From a checkpoint of a small transformer trained on Wikipedia: width 768, LayerNorm before each block.
Each number is 500 + 50 x the weight over its row's rms, rounded and kept within 0 to 999. Layers, rows and columns count from 0. Numbers have three digits each. The size before them is the row's rms in percent of the matrix's.

# layer 7 MLP down (transposed), 3072x768, rms 0.0156, rows 2987-3003, columns 0-191
094:490474560475447519547558501548465596499510567488502564578599446475554536544483484538558504490530500481523478426475489461513449505532524481407530602517554553501446482401602427486407513425492440561538461479487499476606544602558500574489569477455487489457469449495470530548550517508545503502480506535448463517481560567406517516518568458513515560383517512495539562491543524445440479516528596395544490579558389476483457490455494487551495530433582584441521506509535455449451461478571529459525490528515469511443510452405538437520547505512478447558486616523463472507499535413357609538
100:584560484535487518551421534473407483542453475518517522539507459407499529507438607470471631497545478509535449475523495500613561445511506551481474502519429588471497572528453580538415506511451550463554456486542535430409477389518463469617475510471535428531551432519465545590579433471585468456507508539575465574489515487471496441499462499470507480482572480548543482488457513449414623561472444478434436578512615578525438532453543456483473470517500519453469557508595533497417470529598464475469430560547522498423502550501584479501515575504528487438530435577616511471535518488468606461
098:479497483526564564390447503471454489454508566444531486539528513536428490453546520507495583482500480539477486478485525564644551462565442512583542485489444394483511475491480593606415507514522480442603546534466511527489490424606533453499602459544493535506461473453371522485535564389519542542484451567441479557484497479426528490552530492476547423537562557520527489461453395446496534500585580590451468595451543584475557461496460462492526497509554498477510514523492504464518528534464534498493386485460503457453456459440498543461595485539524533514557489556526477487595512484486501557
094:528530512447500501562449542481611439527495541607547533597564559433430442486509590500461465544556531525521413447568482531466561444448516408506418469451508530587490515540530469531529533526499573535443465547483457487541469574540562500604450549513477489521536487587485543474444516537439407526557529552502578581481460483500468511511416531477527411440539603452482453492483431405463570469421530509401455514524440545554484476497501431412468432403418564492487478465609435589558520551520462454464545452480524544499516538516539458440431454519587553497499568493526494422509486520459488500
099:501409477531457365431552585534432492526443406625407466533608532423489511475523518542474468530453508551501507517450566499424477558433563481474452476563491505480473567483509467493608532448453479433445519493503483429459548458514398510637481437471451498430475522533510481508607550476454430526424496408524531465522466478459430477598468424503565476433589464505414431530473497578516574422515542490478444497434506488463490490529541507463496438623476472451515527572388480518486397389491470459474513469615534452469482485455565530385456467488405537546412515473519583480518496544477429503
096:459525536505575550466454443479531483554539485575420582508573521511461511533530487443504583526559560542595483482506580612468451518547527497467660538443415498518499514421553474520527458524600478519466464491463507543459417458390511525545465455512436428504457427349457459515470471453448440425535538493460482551512509550504419541488428490539486534449440477493470476513497435532534460482462516462537485473580553567422514455597528565618541520542487476479408449462486469463428507565512527530452439485462508561461491501513528535498477574461477563473462537515507510457548544476531433576
102:501495551483545390508456460428511450516402511464523547442554412532487438398457517587507518493481395483591460542557450506354475581538568528458615445567445514503532452475536555549430419516479458514452476477451510455520454430522505522463598538489412477513508534569481536535466479385441404541442560524413391541473513542480539458509546474508489501522527490492478429481530452470453512413348509512380560484472509537556556496506531478470576465597490479499499483496449503531511603474471525454539527538472578461551482457541490493516494545441521479497421463462556473486516460535483573537
112:465492549388489524582421470552494440481457441437493459491562446534483501471520463554396570443478508552558553528607488544442482411598551466528542482593531453463415447481522500579544574554519522462482376482542481536483555461494498488486544583369442491460561450479526539438404480464459465499483486551459529491592553478562495533443541589505495489481510566539538466484451546523444473472543452436493467574576527471495525528488547520472566467541511457518523504449483493486523430553499570391445553436557559552472539474531579446528555551551508517463568483550499555475499467510565596521
105:467482547533488472573553449551530495542540564558496402541461509472478541566463439477582536587520542432591431484497506456467554505574493531572475482463521455561476547492459465459525447424478386471490508582517590553381528498511495467385457565493619575482561535468510466601471391443582554466453546522507538551450579496560542466485497553548484502534505450570468418528542495517418440521471522482467480538546513520515567624469579468518466507522458562483534434465515484593485627540441580579451537530435584528485497457612543506447523519471536422503519417555518460408516504455407405394
104:460462513577467470477484521545526447556442483609469470430472411562516487521562486474514483508481451517590524503425475482533451501431444439478517480423513476523489483531490470545470475502441529523544496507471443453505530506543488536431536434620545540436486635430477555514417488473586505484532532482496487533580484522424503518499504459505497526536460478534524497504466523609402515549525529466586524441538542580646453418564487447460484455485471456515485553488452468486441424384525489499427597525524503488544422561508472475576464433456477455434551505451432439494496517413442457444
105:459465441436477566518547538523472470466540433555558427552538497537443383531536501406499477486532582532498427480517568502427579442517520577619467470487478522509490434470497417443538490564539535374547479570502526560478481445427503500491437574474493524540605550468575418508536553520489481381502480447533514447436515520493537472436427495596586454542514523467505429432534421528534542553505496477514486459435472570563497526579545490422499566437455404457499480466465560554484528487432522435488541622481563488474469580466556499485529548517481555433479471509509412538507458414549504464
093:436486517497450501420453521529520505474417471490538492544559515443508524536579500548571511528421439521425531402482529400517485427502555540501514419609457451537615560456502527473472576556461398505503535508419462404563410491620567569568447536514543531465473471527501499548486446454472580557502458529573445544466579599435465558487504547514476484517513526527591480461506441509493514547483543471531502514516543525531591557441474455575535534561538525472580487505497447601610557448586520527468542448488497486478499421471525561488487476482411528480537406410478515484519491482420517432
097:421561525467524537511627516404512489532472498428565523503524467604478532548543578559516477486539476458563479533436471486493517488499456439510491488515423426482503515492547474584516570421478484435432462511597493448474520454485501521542474577426534495470426503457512545496473538415428470490513589482492447497537484418506493588486500503475547388421469526503506461466554537467588500513452538532452426486484492530540448462589473512506523482533521585575549559440460402576583498469389489525494503499436511548576551472528517411486427483453565602505516567528540481401576532496440527447
095:577448497600563598476466601547418514486508501518518492497482496512521559445611494488512432481558521476546519590444493479417464548577556471518498609447531383480501524418461407453477392587552477470525516483471616390443499527520484489538449481464444420588461479430547549444442499540507515506489455454572470559456561498536544562551491375478525463508491538448556505468542525456616475600508552502412475477519416603487449558560543501373437521473401405453543513461557599529492517520461449491495644559543573470442451423400499532468464494536471512554464472470496520427508449596427550514
101:482443479461487308519629489535515484450501527473477573454515497522516474542485535521470427572487431476505444524508434410459443539638581510529443490603512498494518447522492469472540501390481509503500447501498465543487502563549484507496481627438545460487490485585479506499481496432574458461507574474553510448460481500448530524456474532490442534497555469513477540546620535553527540564489521492469571523470580465438531517585519526482614518432497515544531495418434550559463404373544501461522640485486449527435575436456488404428536432511416456457407465600458515475532540507494553519
108:491476477482453434490477570546437491462466547526463489525571460434519471484449534604499525550501549501561568541519487531567576487559539482534553531430543503534566522448500483489540438519520543581395559502495480437499509536481418526472519490549528381431435380480501485446516516517565463523477505434432466441503476526503452502437461412442495550476458563547452473531443490484420484524469571493418497529506472476515527441495581542355466491518424585474537516569452475512480459419566450653361500485486583545565510462445499495521536497501572397467459580537524462557536519540521492479
099:631432484465452536527512379391479551508482547501583536587548490508524515475539429482481504518511481517511485588534508507480591441477524513612479476585381339517480441485570542445526427553493494564530485556479558537493563505563472492427555492584621541512523504492455543499534422490575488391398502497531570492431454555528436468567511550565508510411503554532571522415453507457494482546475511507443468493420512547448529551470603507543499511549520564526449482404481502472529555430523445460511483520458479526511525542489515407470569441397546541590531510553471408525500530451440517507
# layer 7 MLP up, 3072x768, rms 0.0222, rows 2988-3004, columns 0-191
099:470457496516499601510497442509497485515484366536545530477472468589525432467505448566432474548412486515464515574477495452571469449485539515507509562537660493482533491527512620429502469500487589449528592494436488498548491548463523484447557573481516567506490493466525507541466485431421512517568425524472619411491488493585517521415492499474430539505417461489476474601375517565551538530593465468530441594520511492495563467410434480476388487401521540522542469438337477550483513531470552541481584478510538446497486537474486431551517495494508563580472516561519470478489518548471541507
098:506478437495460453633523518471505382512406528579520468398588482567552550569510519525530538602551484429522547597580595375390443595461465591494439374488491553483472511508612492472469532399500560536502427549532408480471565491517497533495440468521519424497409568563554472460473515668498427511568426526469553455553451517517484478498407446526507506464530412532525458485592478487568567448505402445560482464514399474495498515465490440487456545486502565473553540444564461481471530517536608435455580532541506631441563436427424519540504498579495495467539535501487449481443471552469488496
093:582472414482509459472472483490451478488499534457492514420557450495506464512478469393547487592498487536345489498537515576518451545580502475600485497479516470382495504423382495484520408524580426405523545569466488577496541422515473407425474538463442477467418603351467453550484500504535539487394498488526481445516429539486514419557546372514482440484527433528585529444551420532500483538518508442495376355548565482547454499441495560494537527550508491531461550508413497489491451480527493578488419428535431448438487481530465428663430452531431498526471538520519533556529525526551537480
097:511550452479436576489530440386575572499575483547479516535428518490462488481477422520488401441521519549428473552435401485559510459552480546551556513505525576485465456433546589607392491542449474507575526405581497536423553579437488522506520508515546444471476516460491473519550562517455553505519513479529447448603411520594512483457555473434420505457445492478512579544524553463510468423467495472455528562515558502498544523535460551492498551488549511591474595517486536490520484573511518472496515519473467553503463436505555438544542422624525475534468560415482449567460516595539524464
101:534421511518391467535538507503497474426476465413583563488445413482526459494545487529574569470503511470437568502521491518461495395435536506499433448431487438570493471576461524475489522478602481527565452440564549514526639372472499458522485607503461426556517458446491528479547551553521582419477491500457541576578429548470518517495457560563494573493445453483492538471542552432538447512518469511520436469467552490467559469437398455561516489419556511576471508449501526470418524548596523546508529385463489425485476505443576472592439480447574452496478531456535491568560544531360380506
096:520415558500446483450487433547489516549446500478444490425514459455538440508522518447487471551555499432446438459382510461443506408402528541488576509542617483468436437510525491467492575467568530536542535458471443494394564476491501518520442473510562489565410432517441471534518512507433471372496413574420563480476465520523525440459492553533385416539500561543526560534500493483451479475533438491538437622491507537436554486488482498486529492600510470460568498438467535593447574507565575560525441483459535555655448496490421480556548359501596519483479547460549455534517448452539479402
110:532540553431492499457499499489486589479517529486466539498460514551487492543470437511444418541515475423461523608441495510422415449504524443509438504544468520579464507458574470494470565508463547514448489505560455546448396482507400490579469498517479545415460642516534530570489534497563451459498476461514542486469502582548510549548475534444520464539474573557499431527571448521481546466485588520521457472453515473469419468566593490527535513436444507549493589463436574455540525448536526521387416514477431473590506451484515468508491522499539513502568537525476485549511488511500473476
100:494543485512551582438511575531630507512511517473529525504426465524511464513487544522524492472531488564510437453496527511466518564374526405424537464486557479507526476486499540575523496563627566465484440359536526456503512538528529518587574451515477495457432426464531500432509544497513494566555519470515541486515493506474587562486456591447517454513523545440521547402386485482509490454484536478485490499449500538411554454518475515518578473509568523533575437497493530514530459550416579572421466512525568479617495473520543375502512485480563554590464559410546453510547520550431574513
100:537468465505505470516568514482564418508522492501542569542447352495546468562445532525489498532459512564469487515529494576464491425594644481505464429536560502495495499484569482495554468436440441485394433466411478455521578545517418455592524560538587506524483433451508415482502542582496440472466452430552492526445504499465514478543390414493477464467494435509533492406448485378554525552448551536488437548437518459467491438523543513509534478527498572464454484427461493457452564561455498561474536439518498433519550525464493512485511404493479558465534586574472445547523480565517541553
098:511467467484465559512539594465434506559474442431475513457393501527490495485490538530494528528411575481526495501510496456478494441464419440460495544548449528552572588443516529440534576505553532533466519378503504472523464598560519524501659424453443510504430399422441482617583494473540495483500485477507542562550621511505601465396464393507521502576452473474549437469427583533497490514590658559545568476463481557457513480491517506493521499529479452549501424500521487520500484570562518479534465585442491486523446616462466506526490411437481529461476532473536547408568455538441468470
100:478482498485473462396562508489463507469559447482553511506488511595496380470488517476481574493506560432437477526559505508487587497479519516577478476523542524581419376520494482477525482541535514507560522536602487514488498471487414446518452541491486523434364518473576500515538537504481520510452483433499521504531435444513537432473488542519523426548515458589558476466459511568621589423534491481469423494474529489499499397529512493446562518430488383482521465516444541467524449473590528493591538500608523552430529483516568556472508498506501488473472523552568479550487585546535464437
099:562479435508529514596459560440532465444517481541552448440487532390491585580462473531510516502525502449481471554554579542475494581469505442534463500573467370587550542486424477572565440495583391467530481410401461486510466521489551504474603584568553569471585580431486474604451478463507498488512443477555574581483534525502498553435404540494388527429492438577459459451524548516516444527583482448596570420567455546527414503389480481496472553521385531442559436483482588465489518549514518501483427515463562568563489530472450556546414467495479494559505437508529580434489548517428428377
099:468506515461487507447543534587558455450450508526522432508524436497470533415460541570539429524491412453591487480571605399500510511431471463550522529509466447424444481532471504506459445440551417536568569513436500494424570531491527440391571550518543478480466425525382399483548592507565570509479502578292525453409606609448540595487515480528531456441586446550494393487516500527458510513585451564574468498526479463527485475508532568538485525469530546465550459491459516580547518507531458480496456488515508539548449517484539497497533429467426462503480547575479497599496484430508378505
099:510489524517486555587398502500501490496481468593513470501475513575447503641456561521497530475498498502513494430530548507495486516403480521481533486456440467459481542477528435515541482565553497513467533453457498485521471520538548608481571474561454414525496489451380551524444508541433461473460501447501487504546455502484413585529530403500494542497490595446557468458501533474611408375519527466529402526488431428524524521414530522470473429472528513520563495493554540535538545624522670541404458551478486502566458455488462489477552557434419555561527609469492460561550581449435459393
103:576451595580533536485534484456576495490455500493500501523512570467450506453463506557458548622466444556362518496520551514467474497421459429465497493518473479442562521534564527543597426472475450448546578378579442518445535505477550519499491406509488438433512494419455412509555534460520644550533418480565474498479445565483477509503559486546537523553550468507547444535457560475524519325523492459578545474546506526556516477529558565619476542504520551453543512459560523540465444518557519405423471567587480490595553530504549429452456520442555615486585463511505461562530512502493472511
098:630504514478490478474511492498513493588406572487440463504517430421506475457420412472530483530456510475446507462576487449412483428486439548512546498587475514548539546546440424572463501474524540510465464473384555526551504511516474585447480550468490518591489561518495445465451513523522508507514507440497491470465505518476560529433544499443470407429490417533518539470431488521511581477556466523510516499523522411459484546481437525544558508422540486566605515593459550511527477512511568567516517436489518518513594504480490477495433512543531570415459502468550471460496500533545470518
094:546443483501416532543514485494490481547552477520544499441378492487527464557451511470410521554484485481450431434577557441524589479497391503484532437478630477493543621524415573448571459569519589495614503501489445486410476522487454474414477501530454523507476525445493401563539478415490521540502490500450544495575459519524525451511404512610518487531501479609485484484585550551522499528508479490410531525449585506473557501397590459588523597447560521556536578417543566496462531537498507429499482531581473506480465548422540414562514462487497466499546562504407446500503436506462483484